Weights of a small transformer language model.
Size: 13 layers, width 160, 10 heads of 32, 6.11M parameters.
Architecture: LayerNorm before each block, rotary positions, no biases in attention or MLP, untied embeddings, attention and MLP in parallel.
Each number is 200 + 20 x the weight over its row's rms, rounded and kept within 0 to 999. Layers, rows and columns count from 0. The size before them is the row's rms in percent of the matrix's.

# down: layer 7 MLP down (transposed), 512x160, rms 0.212, rows 431-450, columns 80-159
# up: layer 7 MLP up, 512x160, rms 0.266, rows 432-451, columns 80-159
down431,102,196,195,199,205,179,183,209,186,180,171,206,202,196,217,205,210,187,190,175,213,179,196,171,187,189,186,213,187,201,189,181,195,190,200,204,192,183,192,212,195,179,223,246,211,183,192,248,154,200,182,224,218,246,216,198,217,196,181,193,208,230,216,180,210,189,195,181,183,203,256,212,194,213,216,231,182,225,191,213,183
up432,111,232,214,235,190,169,208,206,193,173,186,227,192,190,189,212,204,214,197,184,161,177,206,161,225,179,195,204,232,190,242,208,197,189,197,207,185,210,236,204,206,180,217,197,175,199,214,196,167,183,157,196,184,177,196,210,202,230,167,234,181,172,214,207,171,214,223,210,205,147,163,223,199,210,208,198,180,171,207,216,209
down432,126,202,189,183,201,223,193,170,167,187,173,206,180,177,152,233,219,241,175,191,245,224,226,202,213,228,187,199,224,191,207,186,230,179,156,164,212,176,182,195,219,201,194,229,172,226,200,190,217,220,195,215,192,217,167,190,206,216,187,229,192,183,196,194,204,203,221,163,225,180,187,195,204,184,236,217,199,188,157,203,188
up433,102,206,229,182,209,194,192,242,182,184,160,170,203,180,187,172,177,216,226,194,221,202,218,205,228,193,211,184,179,210,203,230,223,213,207,176,206,213,217,218,216,207,223,221,195,212,215,217,188,183,226,230,185,227,208,162,181,200,255,170,155,177,224,222,195,214,202,229,162,178,192,220,177,235,183,196,179,223,220,159,188
down433,103,183,212,245,214,222,204,215,196,178,207,170,192,165,208,200,207,220,160,202,217,222,213,204,183,208,209,173,183,217,213,175,217,205,210,215,223,258,229,203,200,209,210,212,218,166,240,222,207,207,218,196,182,223,164,216,236,174,202,213,204,205,191,190,201,202,217,173,193,208,202,194,214,207,210,180,180,182,208,201,186
up434,098,212,200,229,205,181,212,209,208,183,190,221,203,152,226,194,162,185,180,175,202,177,223,210,159,227,215,222,197,197,208,182,207,192,205,198,166,232,209,188,190,200,240,189,223,190,187,162,174,205,183,211,200,248,219,211,189,156,183,213,180,206,203,240,199,206,197,178,192,221,222,219,186,201,236,177,171,174,216,218,202
down434,091,195,162,159,154,189,206,200,223,201,183,241,209,223,163,237,254,239,185,200,196,202,200,244,202,210,205,174,222,199,158,197,176,242,193,194,196,228,198,209,195,161,207,213,195,184,184,158,172,206,185,185,210,204,223,208,225,190,193,194,217,212,204,210,173,222,204,157,189,173,211,197,220,240,194,196,210,222,218,226,188
up435,100,230,189,217,222,193,196,194,238,186,198,185,240,193,201,199,187,188,218,197,186,210,200,166,197,205,164,202,200,215,201,208,223,200,242,230,170,229,241,174,210,199,222,225,136,175,199,201,176,190,193,203,208,185,214,184,179,209,206,170,206,201,232,214,189,206,181,190,188,197,220,189,202,178,213,211,177,145,215,202,194
down435,100,169,196,197,174,163,204,197,189,187,251,201,220,172,189,236,228,195,211,234,240,194,203,247,224,207,207,211,230,218,183,203,235,196,196,174,187,133,182,168,203,173,187,221,200,192,198,203,181,205,216,207,212,181,201,247,189,198,225,184,185,217,199,212,187,214,161,195,226,193,225,196,216,194,195,182,208,208,220,207,177
up436,091,212,211,172,196,181,162,225,206,180,189,214,209,228,190,175,239,214,188,204,180,212,196,218,205,211,216,195,229,211,209,232,204,211,199,209,193,192,198,191,211,182,204,189,168,192,167,231,226,212,220,162,198,229,210,212,198,205,169,203,231,145,208,216,164,202,178,201,215,222,187,222,238,190,191,215,198,236,186,192,198
down436,097,198,200,182,167,204,221,213,207,216,245,162,178,173,222,213,193,185,181,172,197,176,186,176,247,210,174,216,174,195,188,216,201,218,209,218,217,219,232,214,192,247,172,214,218,224,234,213,175,230,179,211,200,151,200,227,239,199,214,205,200,228,189,188,181,201,202,189,181,215,198,190,204,194,205,184,191,210,217,207,190
up437,109,208,194,180,207,206,205,197,212,172,205,221,203,200,191,211,212,200,190,180,204,199,197,222,179,163,237,200,237,212,194,217,202,192,209,219,157,166,171,156,214,161,186,189,216,213,189,193,190,206,224,190,188,214,219,239,190,187,184,189,212,189,251,235,196,215,211,216,201,197,184,175,169,182,192,184,170,194,225,204,228
down437,109,208,198,241,198,185,209,180,203,194,201,192,205,215,179,179,208,207,162,234,184,208,221,169,196,203,196,197,233,182,190,195,198,178,178,195,170,170,186,204,198,191,183,204,218,151,221,240,192,211,197,208,200,217,237,255,231,242,177,199,197,204,203,217,210,197,214,190,216,196,196,188,188,179,217,204,181,192,206,214,221
up438,099,237,192,176,207,226,205,215,219,231,205,209,185,204,190,228,224,225,241,219,214,192,243,178,237,174,199,179,202,221,223,198,213,222,191,237,200,178,211,209,222,201,178,182,161,220,207,193,250,165,196,192,184,196,201,183,163,219,177,179,215,176,195,180,167,203,176,195,214,227,199,200,233,214,204,221,207,218,200,208,207
down438,091,228,220,184,187,204,186,181,206,223,184,221,217,210,195,199,157,174,204,216,200,192,183,187,195,260,203,184,218,215,194,183,193,193,205,200,234,216,189,154,171,228,160,190,209,236,207,199,161,177,221,218,204,228,224,183,247,173,211,177,179,204,215,199,182,241,214,201,195,201,214,198,178,200,209,186,187,190,210,194,229
up439,103,186,191,204,204,228,182,170,221,182,202,191,199,183,211,185,173,192,214,194,200,199,195,190,202,186,173,161,225,239,207,169,253,193,185,198,200,196,205,225,202,175,207,153,225,201,217,197,168,221,189,183,202,207,208,186,218,233,198,227,220,218,199,192,193,220,172,234,189,223,192,174,184,174,218,195,191,184,184,224,210
down439,107,198,207,199,191,188,201,179,198,218,173,209,223,189,191,224,183,208,206,199,192,197,205,201,203,230,236,206,186,207,216,225,191,212,189,195,223,214,171,215,206,165,212,213,196,188,188,217,199,166,205,197,197,195,164,207,178,203,189,179,226,201,218,201,148,198,196,189,200,204,219,190,155,215,181,250,205,201,211,161,220
up440,098,182,213,241,182,200,209,238,229,217,200,220,181,211,149,213,201,169,215,211,191,234,186,177,200,214,203,186,237,166,221,187,179,146,223,196,195,195,203,185,224,204,176,195,220,198,239,185,194,174,177,155,199,179,208,214,182,183,218,213,177,202,233,202,190,146,189,189,190,205,205,194,171,195,224,203,204,190,176,190,189
down440,102,229,195,184,232,204,183,196,204,191,203,220,192,155,237,235,186,181,178,211,217,187,197,194,211,202,203,189,216,158,161,224,223,181,191,205,202,206,173,211,195,173,236,193,200,220,210,193,185,185,193,194,222,197,190,207,189,203,216,185,204,195,197,137,183,200,240,207,192,179,188,232,222,208,175,207,168,195,228,187,199
up441,099,196,204,191,207,176,233,194,198,228,191,222,209,225,183,204,221,180,154,225,159,205,172,226,223,183,215,187,217,202,207,188,222,203,177,215,236,196,165,202,206,188,150,194,193,207,211,185,186,241,241,237,201,199,215,200,175,208,210,205,185,199,221,176,193,166,180,206,251,214,174,185,185,192,227,187,243,201,199,213,178
down441,102,163,209,187,211,147,188,200,185,169,171,194,191,212,189,191,206,221,208,182,171,206,170,205,196,212,189,198,209,230,182,217,220,188,208,187,215,161,194,186,221,181,192,176,198,202,184,200,177,199,211,210,210,237,213,230,255,184,225,185,198,188,198,214,222,201,180,191,241,183,199,194,199,214,224,202,191,202,181,170,155
up442,095,197,196,174,191,170,201,129,196,192,168,193,197,243,198,199,186,219,172,198,181,225,176,178,187,223,205,210,211,193,167,188,198,213,154,215,214,194,190,205,194,219,210,186,181,215,204,179,225,191,204,230,189,197,229,200,229,228,220,212,187,188,174,206,173,211,221,199,188,227,157,213,216,188,202,201,180,211,219,221,192
down442,104,249,213,156,216,172,185,227,192,229,179,193,199,203,216,227,196,186,200,207,228,160,223,240,196,208,202,211,182,207,205,224,174,161,165,214,200,209,223,178,166,219,207,186,203,206,207,208,200,213,162,165,207,185,179,234,193,237,210,187,194,180,211,200,210,196,179,182,212,215,193,193,187,200,202,191,187,210,157,204,187
up443,094,175,192,227,197,154,222,188,241,188,222,192,218,195,203,199,187,201,215,215,210,191,158,175,186,145,240,201,239,183,181,221,205,203,174,214,178,202,214,210,206,212,179,225,218,207,217,209,217,195,199,197,215,200,230,177,198,231,212,205,200,220,209,238,172,208,183,169,202,206,195,220,171,204,236,194,172,220,212,162,187
down443,090,220,203,234,247,213,192,168,171,219,175,207,176,195,176,206,210,245,174,182,218,203,168,197,206,241,229,164,188,211,204,220,196,209,194,222,170,198,213,188,206,224,209,199,232,213,187,157,179,210,183,225,199,190,229,200,202,172,195,201,179,167,177,192,179,175,164,195,223,227,185,192,166,201,191,207,178,207,223,213,200
up444,107,166,209,215,247,207,203,227,212,184,194,194,242,172,211,198,208,202,214,206,220,214,168,204,200,235,208,170,256,211,233,184,188,169,191,215,197,234,219,232,194,212,181,181,198,180,177,192,210,199,176,223,217,200,188,192,181,193,192,195,215,191,225,223,185,188,196,199,185,196,183,195,184,198,198,222,196,193,204,190,204
down444,101,206,184,187,184,172,215,221,171,234,193,212,175,205,210,217,174,201,198,193,199,193,174,185,201,160,185,207,174,202,170,218,186,199,203,215,178,225,196,212,175,201,218,228,235,194,215,198,203,185,164,204,202,190,236,225,223,223,198,189,176,166,183,199,200,208,165,230,192,215,180,172,198,204,186,238,176,189,206,195,188
up445,102,225,213,184,204,208,219,232,173,230,206,214,205,214,190,199,166,220,229,202,212,176,230,220,215,232,242,230,185,208,217,218,158,192,228,189,185,198,208,216,212,229,204,160,197,190,228,202,217,206,198,230,210,222,187,227,188,205,196,190,186,186,215,202,177,185,180,184,201,181,215,226,211,202,176,205,187,229,184,206,212
down445,107,186,193,224,202,189,203,200,191,226,231,215,235,168,193,200,168,227,237,209,198,252,204,210,217,203,213,204,219,220,190,240,189,147,204,231,214,205,205,203,237,198,181,183,190,156,198,234,207,209,207,197,210,201,171,178,209,235,162,252,207,203,201,208,191,172,225,197,167,197,221,176,214,248,209,190,235,210,179,177,205
up446,101,180,197,162,201,200,203,197,205,205,199,191,239,196,223,209,213,199,195,233,229,186,179,192,206,190,210,177,168,220,213,207,217,197,178,188,197,162,175,214,176,196,223,168,163,176,223,181,212,155,197,246,192,204,183,201,186,227,236,184,162,164,188,204,193,212,184,187,183,198,197,220,201,217,197,198,192,208,202,174,167
down446,105,198,191,197,202,200,236,156,225,190,215,247,234,204,245,170,180,195,215,205,208,203,202,209,197,204,187,241,203,227,195,206,177,239,170,206,179,163,205,230,209,197,222,211,198,184,220,164,186,231,188,188,173,198,215,180,206,213,205,226,216,209,155,179,189,229,217,194,218,161,168,187,185,195,228,195,184,198,207,209,174
up447,105,215,196,200,189,202,217,204,180,213,181,188,196,193,187,216,223,202,208,206,185,204,179,181,225,204,214,213,240,212,206,195,158,172,216,187,216,201,184,170,194,150,214,188,223,207,214,180,154,208,207,187,189,203,195,213,187,224,172,206,195,166,215,212,198,196,208,222,190,197,227,143,210,168,223,240,213,199,209,175,200
down447,100,198,232,224,188,181,213,174,181,221,202,163,173,210,227,190,227,205,230,201,202,179,200,188,201,173,198,222,203,202,190,223,171,201,204,196,209,177,182,197,223,226,173,216,186,166,198,248,198,207,184,191,210,233,182,223,182,257,166,210,192,208,233,205,226,169,206,221,189,213,214,190,210,192,166,207,230,219,216,244,203
up448,096,194,193,206,201,210,172,216,223,194,203,193,199,167,198,183,186,196,190,226,199,220,173,207,257,212,202,212,217,166,221,188,213,228,184,195,197,233,178,167,174,165,180,222,222,192,188,202,189,181,162,187,205,192,233,239,153,190,221,195,207,179,202,183,208,226,233,209,210,254,214,159,208,210,221,192,191,180,133,209,229
down448,100,209,185,184,183,225,221,190,202,154,173,229,194,194,185,211,224,216,211,200,231,184,194,211,176,178,207,196,198,218,194,227,210,187,210,195,216,180,180,171,231,187,207,188,229,198,180,170,191,188,221,246,159,202,227,174,196,208,201,196,195,220,159,182,194,196,243,197,218,161,217,188,166,154,186,206,197,194,195,218,192
up449,109,190,165,193,186,200,218,204,210,172,195,201,213,168,173,199,196,167,224,166,218,200,159,199,172,213,186,192,214,227,193,199,199,173,181,174,209,209,204,207,249,204,203,191,225,203,217,186,210,191,177,175,224,175,227,207,217,209,218,209,197,217,209,195,171,182,193,178,176,227,246,193,177,186,172,231,178,221,218,204,202
down449,105,198,210,233,226,230,207,174,230,190,211,204,200,169,211,184,194,191,208,196,197,193,234,205,180,175,218,208,177,193,196,193,188,204,196,174,182,212,187,201,181,172,221,179,208,185,228,178,183,213,212,195,171,200,234,205,200,173,198,211,162,203,186,217,180,210,195,182,194,176,236,204,189,210,208,203,209,164,227,209,194
up450,099,186,200,184,223,197,191,231,207,208,220,228,221,214,200,218,221,224,215,273,218,202,229,179,163,208,189,135,200,201,223,213,197,195,171,212,199,191,195,189,236,205,192,220,203,167,201,132,199,210,195,204,181,204,192,212,173,219,198,196,217,176,198,206,184,204,211,226,174,198,205,225,192,198,189,185,200,160,182,197,232
down450,097,230,182,177,208,196,179,210,240,199,238,221,197,195,205,205,214,190,190,199,202,218,201,161,194,187,196,196,182,190,210,196,217,206,225,217,222,229,222,201,219,209,160,168,221,227,182,163,234,209,221,198,208,216,201,198,201,208,207,182,195,200,192,198,176,194,212,212,203,198,220,157,181,234,234,222,172,155,184,215,215
up451,100,174,235,175,203,238,235,243,232,175,195,205,227,231,201,183,162,224,226,226,185,212,213,197,211,238,181,179,243,202,181,220,259,189,205,191,192,214,247,216,190,190,226,197,189,214,198,165,211,195,213,218,246,209,213,184,185,195,183,225,216,206,213,206,200,208,209,216,184,226,209,209,187,208,215,206,210,187,192,215,225